Each number is 128 + 32 x the weight over the matrix's rms, rounded and kept within 0 to 255. Layers, rows and columns count from 0. Numbers have three digits each.

# o: layer 4 attention output (transposed), 512x512, rms 0.157, rows 59-63,122-127,186-191,250-255, columns 0-127
# v: layer 4 attention value, 128x512, rms 0.0763, rows 59-63, columns 0-127
# q: layer 4 attention query, 512x512, rms 0.0778, rows 256-271,320-335,384-398,448-462, columns 0-127
# k: layer 4 attention key, 128x512, rms 0.0721, rows 64-78, columns 0-127
o122:173110134149130111145133124162120117093115097146125142179042102158123126149115058146170155152117174146175163104108087160118135135162101139131138149142150122129117165147153132148123140131112133112150147079144130134121158124108112135122197131162098128146135137131188098114100046103107158123092117105201162117182117113124222118117137128118064125093111136124179092178118129126090131135149
o186:139162088176129103135100066110138153140124078110143138092130108098087140039146153111100127096143130152108098117107125128175090101127147136129132129142092081070093095129187119113091102112110150144155139125132139197117151095141110077142123090121193151142153144058101211150157084127089126088135117161141115090127202176200037109106100087156184133167111099146082089127150217102109142153116
o250:076083088107133099102146090096074171141138113091126101088128119149087122151161090097152155159128069117111152128128069144164121182122141124090151116182179087119145159159041142159132109163125135116174176131153123148141026125146131060135080121120102128096108154190079137163113107155104117081111120050168105090103176158113180114119217161111048114094146134135155094153143101152130129117114
v59:116136109140193135072089140111153140148131094098161109087130121161131214137101154137174125125197124106145082154163104105080144112171111092158108111139125123105116151101132089081130147070127152103123075120109125094142082164181136083143137126111100143198155125168141084119062137103132112100157132177158145167149113147089065119070150105144149088159091164150079141077179125141116163151150
o59:112153077065200064207084145065168148161105116186182129133124086167135132068144163143121138116060084104040098098098151128192123146122114098112104101167160151206116158101114153133148073091145133126193190156164089168130105107154108125122081151158053127099127122179111156108150152128122110123067113156121117126103135112150088139151144133120149111090122150104140197093120175171128095143085
o123:121183129113076170133200114113105139163119168205088121156154118073143152097152125137059131105166096087091161150136123101069119108135129134135112136132135089129139114136185130106108144143136095155145106150120174141131102111144129096129100154139126115124188117102119130117132191080109198150135088141124148133163098163109109101081185144166139091108102156143087077123111127173140123136110
o187:136127103115115118099134115047155143130108127060093121126119175094174116110159146111171104109152131196163169135100163157148100151113141132103101132147145213187093171142159142153133184092109111098204145115105122154174083171128183218115234123071172142160103107120088097116110117109131156062115136157113122107135121117177111156104106102201134081169105149107187096108152096077128180158093
o251:096113097163173139051111094054061186103125173166122078127091059141087087210143145072210098190206058103108147144181137156117198132091127097105113150110118094109141100099170060128067115074056084149108142095127124155111093190086187147126134133157160123130132097107180159149124140170163135150096120087143164099118119151148107112146107082143085157116133113120114139136114103094153148109133
v60:072152008148161134157126140166104076151104143136151125110107096108140174110099124108065144119099137076192156081179114138120105149089130141111147160124118148143143176128135189141076118087074124147177109081110127117180081133152094088091121111156171085144144093101093186120123081110164161126109168118160075095160118162124080079179135130079113186144141105132139091087172130136148146129174
o60:116156140115113085096137128167167124114106138134129145125067152117126145198106099125095075120130138133128105160130082141139104095128170124147146143122107125125102118131137082089130082081167126119126102176176069120128164111154173141129108170115128110129098116159098128153099140192106146101139138119150135176064119162138120134137164035146119134090129129101150068098125128136134163117146
o124:131145152100136133063077162087179162099093165127081089146000106093166142171171131107144081223206157129227149113182110146151089142118062167083152112110109110072201140094077148159070103108100154124127071108087146155126111164136089114166169187110111159180092134084110162164117159097177097106145106114157140142112127152147164119122166149109185124153113077144154137113144152106157164086126
o188:119181093162135144184208145174073084122160128139111144056157113145215172088135162143165108178104059119135073129183087123122104131089155124157105084115106215138148142174171131151106106169104176144081108161097184103116150118156158172136163154140101131149094113120115194161179112096122126106106145203122177146144099146086147103151160168215131137177138163123104120141097131108134102162144
o252:107159117136149127176140144113113126149080119099141119096176143123132092169130155098145144123114192161100114169087135090061137057130119093064154155146137110131130123165117115153145181143113133136097138160135117159147066141125168146130130064151083123074087138124132144140099123101148110142155145098047098128145132145083121133094140171139176138165104161171133180092151143115098101135159
v61:108138106077141107146055109127162136123131176128162126149125094091181067137090152121141114068144108140113096147137168156063162185158133081125117070095110192138077144123112121153153154108087127082114157137111142083092076119107111093096131123182134145129059127124142106133115122095124137135077169095126151088120175131101159135089165129110076166065184111137151109120172130111129086110132
o61:066159133147112127148085119132149168105065092145126124141151079157080145112157095213112173122156136143157162152155077120162099080115104094086116089148037153120087124102162145188131169139142115154158151079096145147149125117174197120105139132130146176141090199156133095134099120168167115128146177075210127179094142114123176193112104177147107121141138183079133156153073116089067154149125
o125:126131111146170139110128172113120103153130125111155108159080132096147148175179156131167143152130129136170155159142103107175075157132119103176111076101176096176185118127109192135132137137127099114123135182157122106148088166179115135150166146159135114096126128143145123136156136084140087127142084137148118159157132134094174088111123096093154137194141106141172124173110125159131101139090
o189:116158117169131069142177094107106113179211106151118095136094166153124163132172135143141139088120038146069113150150164171116173170116125113159127117113151147123116135092216109124122127167083142137141099138096112122088120163162155071065099139085112170076046114088122076159179107102105183130130141131146157093115087143145074127125144109235154142130096089121096088140166123102157090107174
o253:142172136097141162189135148135154087130153080104096123126121087108208146097079138128065121096123083123110108084113125150103107115167184157111150126158135138149095107189132159140141089086140139137139148148173111145144129116104161129211130186165096134064115146068106095097133106143174123172137174164126147105158129140110123115149104131098075173107126125140134171118138118126177151122122
v62:131142140106120113147108067186158194103161103191099109097086110123141091082152158134111148188189153157086114144133182166111128129168184151140085171132126170093137133151154136180101101159110092123077095142166107125064141102158086130133103136102121137174142105137112189171068134193137149113138098083121096163135140162137098142193087130141136157078134103091106099118152131098162136196113
o62:188109091127089124107134191180116123106178136091107125136111132152077075105095148120130113107109113146116134194171113171124089123103100123127140080129113110107172064100117185116211075141134129171159101106148126186135168184079142079032160139111144174101178103155099147085136092077141119130087143083134166133106135205105124132098110152102093125132133091129154149070133148078163058094105
o126:105175150136127145153155141102127114107089153149151139130112110078178164130148137119199134113125126122115085137162132113081148151141128132114119075067089134152135149186117067131139112103139147135164181159090143099129130109142125152159135175212116165147144126156148116128105144155140120100137128124139130126207142120127136142134139108126118122131138135155149126157171157143106118129136
o190:096071136198165112110184033110114093140133123173152133111087151165094133111132182154124098142133119110122167095112141159190129134118067156112138133144119112162095109118097124130138120138046162077095086178111132140143169144090129141125133111134139108191140120087129139130092146090159143152113125108104092116097184117155127157144193152102129144122122120138102180126113167110206150163077
o254:110167169116148093144156127100128209185123119098115084098081064112121101100120126168136115123100182067144155080128115123138160127133159115149154129189143121164139124096118067143066129135120154136102126126136129130129090082160151115091119084083145100204091173100112192137136199167053105170117104213159117091158105137157141065125193145119167101118203109102149122115152084144128157152134
v63:137131127150109137129146111178163122096123108134129143137146179091086098157176139105172181140086066107108118065166155177105175165173154109128136118108163179152129150174130140137133140130141124118121107085119140115161106101124152168129111142165113164130072092136105091187141106121201138030105161064052130113133186138092113154083097102132070071144113146197083121063076202105128116148131
o63:116085145133112092097132176078158182081148145114104155144117135139133120085091140151169169153077170163131094124157152064118128139122096085139141155113145218146102122139124126136105097137144175159156114120099146120114127084158126156122054133152173180157141119082070147114121110091114124143123084067151148179115114117129143182107146143114118096144114130122156087128144136179080125143181
o127:122118123135113150159094108114124136135081140142095132163082130085094146165136157091118172127128147097118066085064082175202141095046071169123131080115138141134119111102084143127135136076147082115152126117171092077132163101138147134145105104101101092111134126074116074164160104145120189108079096196126122101155096086103140097178182139113164140124168154150181169107117144118130097144146
o191:135096110176141184154128129118151150147101091180158157141170144169125149080154141112086129166138119136128124084138136128144102126117157202114101114155103116108115180145103133041091138153143082151162106136139098097126150127217108057156154207112143123165088103186136140040127171095079094087131093185126109126126130133170090118157139163092111139127176144132091103122141144089132149062113
o255:017133150088198150138086087142101145177188121106117173086075123096137148137152149127110120130136124181103154117117107119163118176150065096198200119201129105164119158152106139123101109096079155175118149153101194168135099200096106125163167147200162144157130127130131211171170132116147174134164176121177156120115154123155136109159147095112190128120126087157159109058136066192117085053085
q256:138062135137152146159150122111123157142169066120128129159092120104129149112164121108115178107108169160085119181165165078097122175148137135071127129093170184084129123156176117167040092088130173079142139153157175189134115145141133152125164162118190155120061079122033138165194072088170152147110115144084171139101165118156096095167165100171130196151196161034079130049115130055179133098108
q320:118127120138132117135109144132127144113128108194146148143115104097120113069104170139134196085132115129142124127118183108107135127058123176127107118128151101137138122111087156101143127193162131087145136134163126150123141137080104108115103145133134117093115095113113164169104127133130120138109078139151109213122118145112155128131169127092160087101143159108153186108121144126094144147130
q384:096098078118180100106125146139092156160084097123163144167046106201130146095138128060110125112099154145130100128105128126046076144110116166130170155132123083098204165121146107090156064105160112171148119156180136146107162171149130185215101145150148147117157142113142117183097124101091149190136123078153108143109136135077055169126123131194159124166172116096093113135159175147184129119125
q448:143124096137136104168085145099147105134084090125159144147054112104139141134139149122171136109136161159114111121120163090108083142084209108110082142118114192076214166113116117096153129111130113095110148126103155148089095147129153133080119099065124135100111068118119116144093127119135125131118165176137132119122118094088095192134128095160117201167143104104110139118145103118136137137149
k64:048162188128099099101143148126105184064116178167116146144142137078163157168098084086138086117118075186077163105139114066096131120154143159185154137130094170089125093101176154104138177083115112120167119107131138108193066120126095182117130180131116094078142117143095190149152166212131135146090127113106113152149136167122162117172056163145160145072121103102140110095113088198112065083117
q257:155113101118125118147142114112118144132095129154144149110096139120121158156113121104132141102104120132106132126117139141147123107135099135133174125107109104096130139100128134134172112142142116159103134130106091149146135125158120151109114131129127136126099126125156112156117108093121148138127112083169124143107147106127145116120148133085130119118104131157136148124138083124128121118118
q321:130067086158156135138187144133089076152167141121091126109077143147128192144112139095116125126106130123105129120116098137157129151146136112121111153106096109141104140155155122166149143158148116104105147156087133123157126126121125111126103100107102082121117091151149122143111080088163163123136156111159175094135129121150090114140134117154148112086150137128131133164124110084093137126158
q385:118112087129157135176113103069105041153137147115108146127158112135126128153156126167139068091110194094124068114142141159163137088111118095115130131101134093125068186167089117117130150119108048173096134192120198084107138179118183122135073134146123116184076075120148140126155126109081122147088125185190142131160126104177131118061145109104174106137157085158119136143152076127103090132113
q449:113116137134125169133120123121112085103134106116120155112136126134133137120107124127144116143102118112170129133145129122117136081126091153123165141097127071108139122122130112138146106168112152136151115119106105084116094148140143094141104125146150134133159140167160151112138142142144121116139115128131123142112110135169151105103128142139128148129133146144134113138099162137133151138149
k65:184075132142174095133167128137115123181088073113085094120137111120130134053143147095091158126107154142158091108123116183126169105121122127082170131081077151107138169076103071115135071174159071145165168116131194134137169143147110132094101111075074144134095109169086087103121154120160166153168154158109080126107133104122115167093189118091121022111145171178109121148110125142138109151188
q258:130145116129119113082133131165075141119130196145121163110092178131149129180117176136172133143133075147170122128123157151079169101120056109139152164139127088096109161077128078078174132137148109103144086096111112088187151113118132100082097082085116072114153110088148114117167132131127147088153166152143074122152100106062149183101157164100154135110163129178168134132153114166084111154106
q322:097102152155126117138158152137131115130167123134120116151112130133186149128116136141130134155135135135134138121160158139142071117095139136067142115123083127118160122158147121134135108164140138130139110140118144139108169125112104143113098108080119139134151114177125119139103126174129161138102104140107097118157149136137157126129134140154156126133113122154125108119160114147124090131151
q386:106098137122113104153161114132157085128119140108125120131165170100148139131154192172118111123167154115126144123116162175136155100141120088116165176135085136134085121105097086130136125162158101109163134132134119109143138133103152088110090140164132109095119169161134177135122120107092072096185120112132134171085123085084129176118094208083161168128164121190106147115119117145108093108137
q450:153172132059177176112089148133088064146050154147113148135184132091138154049080165164137104130134187158114131085101157146121172078162106103111154150168086107142168097040117131136127080107111121129164139100109094134123131122131095108163120110118109154150143166126146122089104150147160113115100110171124143137129105124123132133146141173124112097142172161160203167102097158136122119192120
k66:153138191127121097115133134178131134086119125166101116138125113127142153178109094146155144156078152163142198153121112133109117117053080149157175131166164108141139157201169179099090137116194140195122080103124135126099099145146129123114086160189114129122163134161133107146058143149161136149135135085167077200177120179127162121118089170191063144150138041117126070194121171124175135099201
q259:120174129123177128088137130179152074114125211125125118187129147150160098174136184131132121103185162134095130117142137177107151171138167139088125180155152145153137112162146112108110144202119138117118103154133118115102161132134166103116153137128144133109114150171112108104142116145128106137143124161151105108138159095130097159131080115135109123150141125129141128157138224158071082135162
q323:114123080143142109114118106137104119132161130106105123141116135131117127115114136147101157145145172107154122090168128122151155085139126101122101097092116131132108129173103147125151144193110128131118148142130146123100132128119109139141118133116131151108111152124127156117136122084142125130151119116123087102135122080124099155138147119172122151142121115128101137130124146142078147108155
q387:130096126165173150069151095103155055143120152145122127113141148135135159199140114162163099063147171094131116108144132192147153129130139107095087161096085091061130113096070072129160104110138105167134162179056140139127127129141188161119142183084110114141130153196159083127124137129090129123134126127144120119144186119148130146153128089145125156089118167124132124117159106152126136124159
q451:077126122123138142090180082116098154171129118131115097096143095174161183141120153125169132111101157106146134110128117157088150110107122142141136127122136119138136112136111135133089111168130104162121103119156128112103174094158146122164116129148144116175130130113103126123055137121089142114133136091133092161149165129103107131131142120096129126184133165108123129102128111093161087163108
k67:178117111116171172235119169134144160208158102121144117152152113040095117073196118100116180150084088120176129136140104160169145086072113127172120144129130120143122158122146117147149123150126122099155127175153155123146154130073124040105129073184129147099082101111128100118091119126128151160152146144107147059106089124128171150135118120085079096115126196132149102144114140132112107131106
q260:153147121099114095115152158146146203122091161139081116093146112168157073130151066117152113166077120093222134161102141107203100125206185197126144115120088074127099172161077155163149120152129112156133155149140139087167118097141104116154111115122135159154147157119121089132133148158183150132114167138124118147149148175083160160126100145083165149050128144099088101175131153158178136128151
q324:137066122176120153128108131123169138118132130125132123140112145121121107138094189175159164136149111127097108086111148145119150126151138084126075113062119144161120109138101115087187180089130171106104121193090130141133105115090141123095141148131168115128144153119134150113123112132168083133161126137144111133148096113118067136096142122117150108133088133124106134092123046097151130106139
q388:164110074143091147134156160130159118186099122140118122091142149187133156127112107092095121194125125130117092131099143160180118108130144164127143137180083141151142131202166112134102150128103084106161090121163095159194180191099071118177139105129144119147154159123120154143105109145135112117095211115074149091135143141139140133112049080116174172126080077141094091155126126150156137168120
q452:168115119115117086185122149155117116145124088151122152148069165132153123141188112154164135126092168146163111148151152102162089130107144143169137088061100132184074129153120110153177113114110165125163163190112123142116119073107100171204157072146139213082167130160127074104214160135143121198194141101153115110159076102098128097141155131151093165085134096187138095146064086099152169149154
k68:130125143122166130100131106115064053105094129146077137138168124148118138159138138088096110123078144113103110128122111159112073160161072125127086146087150165106131131146147100145071150135107157178123117097126186122108137096110169133091098165071105139148090104063129132059136194111066136134159106115143119132112112134142184177091141037140072154122134150149099129090123111127141118154170
q261:187128154145099146130092106148145135095186163109128095190161103125099107122107123149084125135179028179138068107111120134088146171191107136125063064129167091090120091091127102112123155204139110129138136135127166164142098127221116161104159136149107152117130112135133124162192111224091146095176093202114180163134123135145179111151092116126088100091163117173064118112069166117114097112112
q325:130127155119147105148086103121142181106084092134145096148095148125149124101123113145168101125128106113109151107125128147126071093104119103094150106169146129139142106110100114116149118118160112161075082150115137160116121085171136119137148145157178133146132099132121155102159128162129109102178132099130169148101119115185098130163098146145133160137140184080163165118082117110153133146151
q389:157115122120107145127111128095138169083095075112183082154089139096139146117146123145187193069131073140118137178116080117067173161179073094151067156121114108113113180097102092140130131093103122121143129119128136113165115082152100137131154131162085166159157147140088151117152118149103130110158112137152156138117150136074085104174138124154117159143091129108136170126085137150115144135135
q453:167112097088101151137071108129169070152157113102173184122104106140100136114098143106146143132124105117126105098079108119104173120091154084117103110139103161112157079131139083155152105136112125144180140126124099093127173086119107143123163120153115123121067128153124058127158163151102151139110100120145129093110171094137129139159122135115099093131156110120163176115062138153122116135124
k69:162126121129122125126123146142123097165153129129127161151177120175165129133143191147138096082116169140182152191156132099208073126083158083112139111163143146124126110121115085080145137131083097165075188158185108109156089187082134117079158100154140167092182156076166148084126159109165099070164135112036177135173056183148167129151093153181133161101138100081110078160147070123137144144154
q262:125156103113131209108092174102192110150112145151104105087123130117188139137085122048132129142110134168103163118142149108087147094109158109097142169128113107083179083161163121115101128151117118139113099118138182131079147129133108135177152135115140095207028119168153155124225107078154124080120089128067147099120103150131155119088135117081063061155092174124146137142116138081114129000102
q326:108140122098135140132173110107097149116128120081110128125098140087054163120121128146133124139127125147130154130128046114117133106151155127106127124108140109128152120138157130156166145166178162139094168187157143156153117104152130139124143110129123130145099125134161118109161151129112130115105124155146132126126093066117162103149099121117144136116099172115093139155096120092110138154062
q390:152033109096148148091141113094135060134144164144135175095037139136163161074151110129147147093119151186050142139156169159107164130121081150154106171128127145129148135066129131092156136147151159143148172128151183184136142112109195096123154160135103142137110146182063102131144121060123139161115121139118136116110173082121098100140156096163139108097127172102148186155150108088162152089108
q454:142122116121140202128149126096173115133144152111146139087072146112136152140140148098109153105168143161148138141125074103101171133099118075137122100119165148116121085126143122124111104121155082079140136134112109162160144119136213081097127159079120126114134141140148150136173143082096138164085158105123166116129145146132133087137174141141132145122088108118087136132157114137149099123092
k70:169098142141226130125114212138179156160142092051095112113187092156129100123178113170113118132141118113057162117117064159178148176120058123130109110127123108153099199126125144156136098170135114120145146079087118203069163134134076129153137122105106205115123054132094094179117117073183129080154096156167102089194137140105157138101075114101127101157132153085151201128091096141137119113180
q263:092138098148120159078128154170062084142148148092040124103139129148061170153159086055144132169108119114111128098127151111064141117122146161134129128121081110093080117108086128161164164106141103175120071170140115087181107125164155152110146156059173139138130171100118148128125092164148140105145134065142093101143120163107103101162123151103035104112050142065087080092091085092074098167114
q327:117167171118119106129130133116141180156127114088132128159129108107114089134137131129101129141117147120116114116133145100129165152142139107104133096140121151111136114145150110138109139109133096095192110133171148128131101126167147163117148133129126117158117138159108134080143130148115113104133147166107135106123120136125136131101093147087136141159101156169142127135122114130140104132159
q391:096174120111112116087119092162114088128103146140108126164086144158151129149167129060134137145126134108094087118098109139077120157066166163120147157140123152157122102110142145108158199146140126136120108137121141111171080136137140183118097136142182144113130159164147104129099151143149116114113184053157092159126124122095092079112093166092106080104113122169156131131115121073130128126140
q455:125122131147158112122152165085058171162126148141136111123096122103138094126144128150094130094084130179133121123084148117116135132120148122150101143118134165123124120108147150106172113116125089093099126135102097120136078157093104132107134143102104161108176147128132139163138123202121145130111137098079161162132108145121137112148133127168133134070092131142134107121139091152107150109159
k71:100158176111123123139143151085115176172180139104144106151122145119087121139096128078162129171148088189149153171169091138115135138078139160091143136143180067130194106105097159147139198079115168147078086110091064110114141102110192089194161204160128059141123081071088130100113171142079150147083152193148244179105137124087143189138153112163121151137125115091108185131117107138094123078127
q264:144103166126149083061099151157135143056098165128095060161127192093165094121140146146132105131167079198143144144094122111119090128121102116115079124138170145119126149132080140126172093100157135143114146116130137142101104118118134142137136062096094089103174121108113077151105149149099145102121129125177116186156170097083153124170091075136049118106130151200113159212174201099107138113162
q328:191113085205164105081168133147120131131148162160121145132169136075096146071083127133138102094123097151099140133128118151072108082148180109160122135142161119105170102137172145124148152155119182123122179080104102148073110146078097138179111111092156150131122104145128135171113123184138149112132166113134136175088173100161159145126153155065092189095169120093132150131146120134166166093101
q392:139104123097116132092168153121140138113124151123121123139103155120110122214055138178100142134145084111132141154086128150156123106128131143118133129139146164123109142119134097113084133147136126139129140146105096150155117152108143126109119119103111143117125164164138129130139055105137116120112097136108088062166130106138201142130121103142117191098137141131064169072137150178102137133155
q456:116102151070103191140158109137187091132164135144129132139183166088105123089078084178145093156171043132099097065092121160144127165098149114100138112169113103168100089101123134067143150075121173109164134158143154108088113097127170172130118095080108077086153176128101132146129153155133143141165138134216116154139173126160100161096123141092121129135144084123097194120082097134169116116034
k72:159114101140101133160087110141114133081129090119193142048117098134191105182138087082153097152125127130146158169117086121153136112172088131135183117110117086125158067163120175063138212088115147171120159155170093145169104159217107175120193241104121109114087145099109220165117114093141099102110144171076164088096137160115121184071146102147088066161124121120128085137099122108189112152152
q265:087113143127120097196101162154127112074136125102164105166097172189177075106154138125076127112162063118084128092191157091091178136162143104155078107125124178185111177089102117089136057116121174097111103121127114160128206082125035152119127081158142079102134052148175112099146168126113140166201114086100135153117228178148143144125094155113126102113155186154089148119159120141189120087187
q329:120118140148124079118079132119090083141108106110087144153124220102116156142097129158172148147081148082140107137110139134161112138118077128128165157116121101105102148143128157100114160135121120153144119119109121129099111112127092103144100097184137114159088112165128145141147137116166099112110093103117128119145195117147115149106098134122172123099141182088117131183141136107020079134153
q393:136111079083105041105177167125142157136093131127121157137072150120145129125126150106121158119072126138081090119099130119098118138096132114080088083103112079084100193101074089094185114183107148182114126149088191187156172123136075106148120090067114082115132100107105070111136152095140136130138081125117158151167167129119121161160149166167113130130104119111099181130120135075093121112171
q457:098128161154166139151108181142119137113072203105149086139189193127148079126052128095098101108121157163110144156139096134087145125081189147121184125112121148134154093117197131102191152171144078130099151131088139161149098134072155112155150139143056132138181192109081167167179135115095137180131153161101159148127107129150150141140113156017134113123118164116128153097169129157132159180084
k73:153144158090084199116184184067082093150129123122151161105132080111146120141115137097125143171150144160122172134094081158124113109091083131163218176179105175090128157152129105138182082124131132121169148081137111166140134205105146138090162131139169188169071128121128155103093137147137115180129112142182123103132112082103112157098077117121121133111143113191129140105129135160214049118137
q266:101128076088116129143118119142087149074195140151147115136021140153064070059114142119108143111118110132129086160131071110121087096089139109060140137123103153179181144107172153134140157161114162096107149130116112109139165129104125137093148129099176127168121113108099130156141164111101093107070079099133161177117228152175083135151103125152101161106139077095117136178098217136094102117138
q330:156137084181149111098138136086088150174183151130124156128140063115177142111121123118127156153127139172198159150152114117098103046166160134122128117184092132151128162182116159110127133132152088144176137096081152081120129123167163167135116143107105130152138135128135154114154082128176061127134125096157090148104119137146128136126133152163122147113132108149147157156144155153168147095130
q394:125192111126135148117053133117082163135174120154162088148117110206175164172123130164110099158153178101077117139111120106128129110069098126141110138117146151169148130129122134086105148118122136060121141116139172102147101141140145135181087077095115133116103135082123062137178111108080115130103135085100146091121171148118127171136122142128147132100175066098112129123106145147070167104118
q458:116115143132094144202127142088100143186164153142097100103065112129099120232112110175166090156137089063170141113119147155182110134099131104105127061124161136136184143117169065141169177090091112125145116091131098077127150099024154137110079155135148127155186080099120122125129135135124152066127118137097102154085086098126151172116156134066130082117101104075117120107114083113129104214122
k74:123124135141113121148087092170161167133110071145124137139124114108139189119158066180132147118145174197135087125089172140126120112119132183154120136097134086104100154180130096048129112128138153075153092157077135129117112101190135060110090108152191078131125147156112154143197121179052096170127153139096093123113116134184103071156139157108160142203105123084160143075152115116123101086133
q267:142115055132163118163151118116106150141156144137110172112088112127130143120183184086137090080144125108104174126086169191117161110126165131084114115123128110143135072143124198118097082119151146119142146143146133119097178100087142135119136109106089095121109157147163184144086149151125164111075131148092142113150096128066153197082081177057160164079153148122128139185210143075141098139185
q331:159115186164087145162177119144149114121144167080208114148152171142140115155135080182077146089127107114128155112095128136135164119144118089095120144087135109102143122131123136095097144142158130112117121070118149089128125150116124135173147161108164128135098114135127158135078124137116090120128101126113094138141077144108087162098175148073137104178100143122144111088150142113144092079153
q395:165155129116130181083163126098139141174165176124090116131128145159186114104197139105158078120160151132103169110123140205119126103091173098198159185134145137127181170106105167120191120148110132149091122112155162074162159144134165154136144131121131134130107177139120070123143097136163082141130107121102174160147138110120126119132097088066146135134106142142117108162181136124145157124150
q459:161144132076087129160119134069116109149085161125107162129102141144081114174156190065160093093087081125116165127072128152104134117110193145169093173151203141102157082115148133117095099152135093132143119110184132121137133139157157120127164093046160155132122132096113079165122140191097146153187102093177061130090181160066148146095135139110126116147084189150082174141151083160147076121144
k75:135136171177136088168132172145149154131112158101104178104160138198174125135146112126103065116129094111102172123139111070130085143140143138167100099065097130182150090153160149087131145095144091114156114065136148081114069139169157204111164139137097133133133133096132141188115096110151164096114178128153086154171195173155144191161081112189174123121142043096079095118138105178127151089086
q268:127112097097149065139110141067072168137132061054113154120204138102045159114120147117069095127107097189097120131141125079181134070117069090098155097111137145111155168095113126129165091158157159137141152155125139199103160166141118110062122120105049133131076136134157121134137168143077111110099169103085198089095199164143139177146139111146116133101113073164097144154161127125088091141113
q332:133135108137085127145155168091112139059105141128109123142154133099106145135139139059165138120093133180142117089138115130113128110152120087150155150151154146101144151153120108065091107129127073154150160143096094107099141130173159138145147123119132136187110126131158139103151141126127102130118111106106119147142173140138100176110095127123136126140123134129133134131132141126113126091146
q396:118141137076105128175147154156109132124112065095124108136190154110152174101148137136109146116178124155098119122097071113122151104120085078103125112124164138093181128129157135146148087119108154089185168141166140164102126175149122106174106095113112192121087103090138173146146078099114096126103136133108175115074171167137121141117137131095192108128141120106087133113112104117151153127062
q460:158138102098141066126069145131188177150115137171124143100159084073104153081137112113066150158101117139131170155122066100152138131097128140141123131108101118171093124195136176104171096148162105146079133132091128073135123126126148123088137111070142097122096113160122152126175165129146104119096061151058193137084112145127125128140096122153121150104139150124112103150144103080129111132103
k76:127061141129160172167074154100164146114136147115160169140148121144105127094135080124128177115112175142143163117159137170117194129077088186082166111075106143176124139143082125144092090157154061145111078124105140108111164088133108157187121119113102117166181099143141087164095023135161198108196085121154156141146089104135178152089193175142081083165191187119093137152176188125108163092138
q269:108147134157141202141180097138097106132147154116117137096120134167115148135118142114190207122069156132095109095095177104100130126110112103133150160167140106134126108115116127133110066095151110136089130182119078177126154148107136110110097065089104077088112101161133184137089181121075108132137099131046145088131081113112106146160147151157179215117087130116127149118167113112141080086185
q333:134094114099097124128116102127163097100154112107120131093119096125144103145108136103104125169148156169144121172124123132130094082120142131110141147149103113124092111144117135092080152122124108138122088106101144117172132098165126150156134121091122148141162095130139164132103148112126109148151106123141088148167145177132092163140135107106102155117123136169130132144152145139146123106165
q397:113145165108174115107110148091069136102126090107113108095155090140153081104120189079140091142171140101184121114069141036139143124078116050144095138166138138171140163164149158109114108116070090123128111077151110220127132140105168142145116124165089078107129085133118102139181093069105091115138134167109156139117138132083108105080147111112134179135143112132122108190123114172161101123086
q461:092121115090092123148102146128116111143090059136166143127136125121131146126157133142108092062104156116111141153128180099162102133050132145164133111189134143184144160110122120132123121086055071076195087113150137188145092197106124117064157112110094112159103048077129083109179085161131126079120080099129137101086148096183161104124140141142193150146121145153126142130111161136140145153077
k77:068077163125121104166167172112118133138148105158132215125139067108133069122159099189108113146131126086092162158146108140195126092119089095112143082168208142132176166106118115164174082137109145149138110180119173138127096177105160110090081129128082152119136108115150100104119112122131180135110171086139147064118117116149159144119123132054092110170147148176161073145120156141127132154126
q270:152068090098123089113125109132185172168126178188159155137164089089100141078097145096139122146105097116089072125125099158096135159125126125098113105102195101125056105093093122112130116161132166133106134109131156146129152109133168110066091142149041165122141138104128144118119073150049124107063113202120134115112100085132178130111139139159129149105230105151152135144124133185098169161095
q334:171147099120148125120109084075085150111170078146149113126171095187198113117140139158114109116118120094148154163153123152121111178113107119149113089131106149132104111142143104167079154164100073156093110124133106116122071114149138094124119118093142100123139131127084080098149113147140182124139120162093120143103082128147073130160159091111072105139162116148134137143114127128157182131077
q398:122138128180127105178061083107187079098155106151137088152158121103118091137096145143120124179117106127078098147149134167072101156097138120077171139066140160158131135140116135100088064167163147079114041112148139127101133122084098097118135134121119120127103156145148186105184110136085126126114151169136114060091128143120132090147151102147106129121193191143153168099127152116124177132119
q462:137110102167169139159079203112155163139140138085074139105207125090151118120172135164140151104091112122160108093111198133152118127161073084113138137089125119208141151054163087137148132071110145147151106135170156156112144163128112093084110160209090146190089088074178191151153121126089170117177155155111194092084138097083120161153114168138176124145147059058140160115125182191148116160122
k78:127117146149118137171103121157080116125134130130168165181125120108124074137114112068069137142134126098113100117125124156185091152076091076165128081118099060077154129111190163165132161162133102129157167170156108149117120160083102085108150054113184189120108148177140100108094127088096107164209151088140141152121159178153170145038141131152157100149142175142113122139149096096168121103186
q271:118097114063128121112110093090141136151132125140133133170099098075135157153124124069199176078117128103092155144147093141081115071171067114090152129112123105177104103142187153126150143093136105035136107153147152082103208136113093090159160125132173119146125184112104115135101145125203120162112113142151069103083101078117104161086134100080126130112135075112141123092120164123159130186080
q335:114191145084179086115131101105104100129128098074070171137136132117153160136153117117143114136143089082110095078178154158172163158136119104162108155074127139135138081123143126195121185106169144132121141104128123136128099122182163140149136104114098119105127153124095136109144099093108113113141175156147142096131090118129153138118109094126112125166109080113101074078124091086195141178102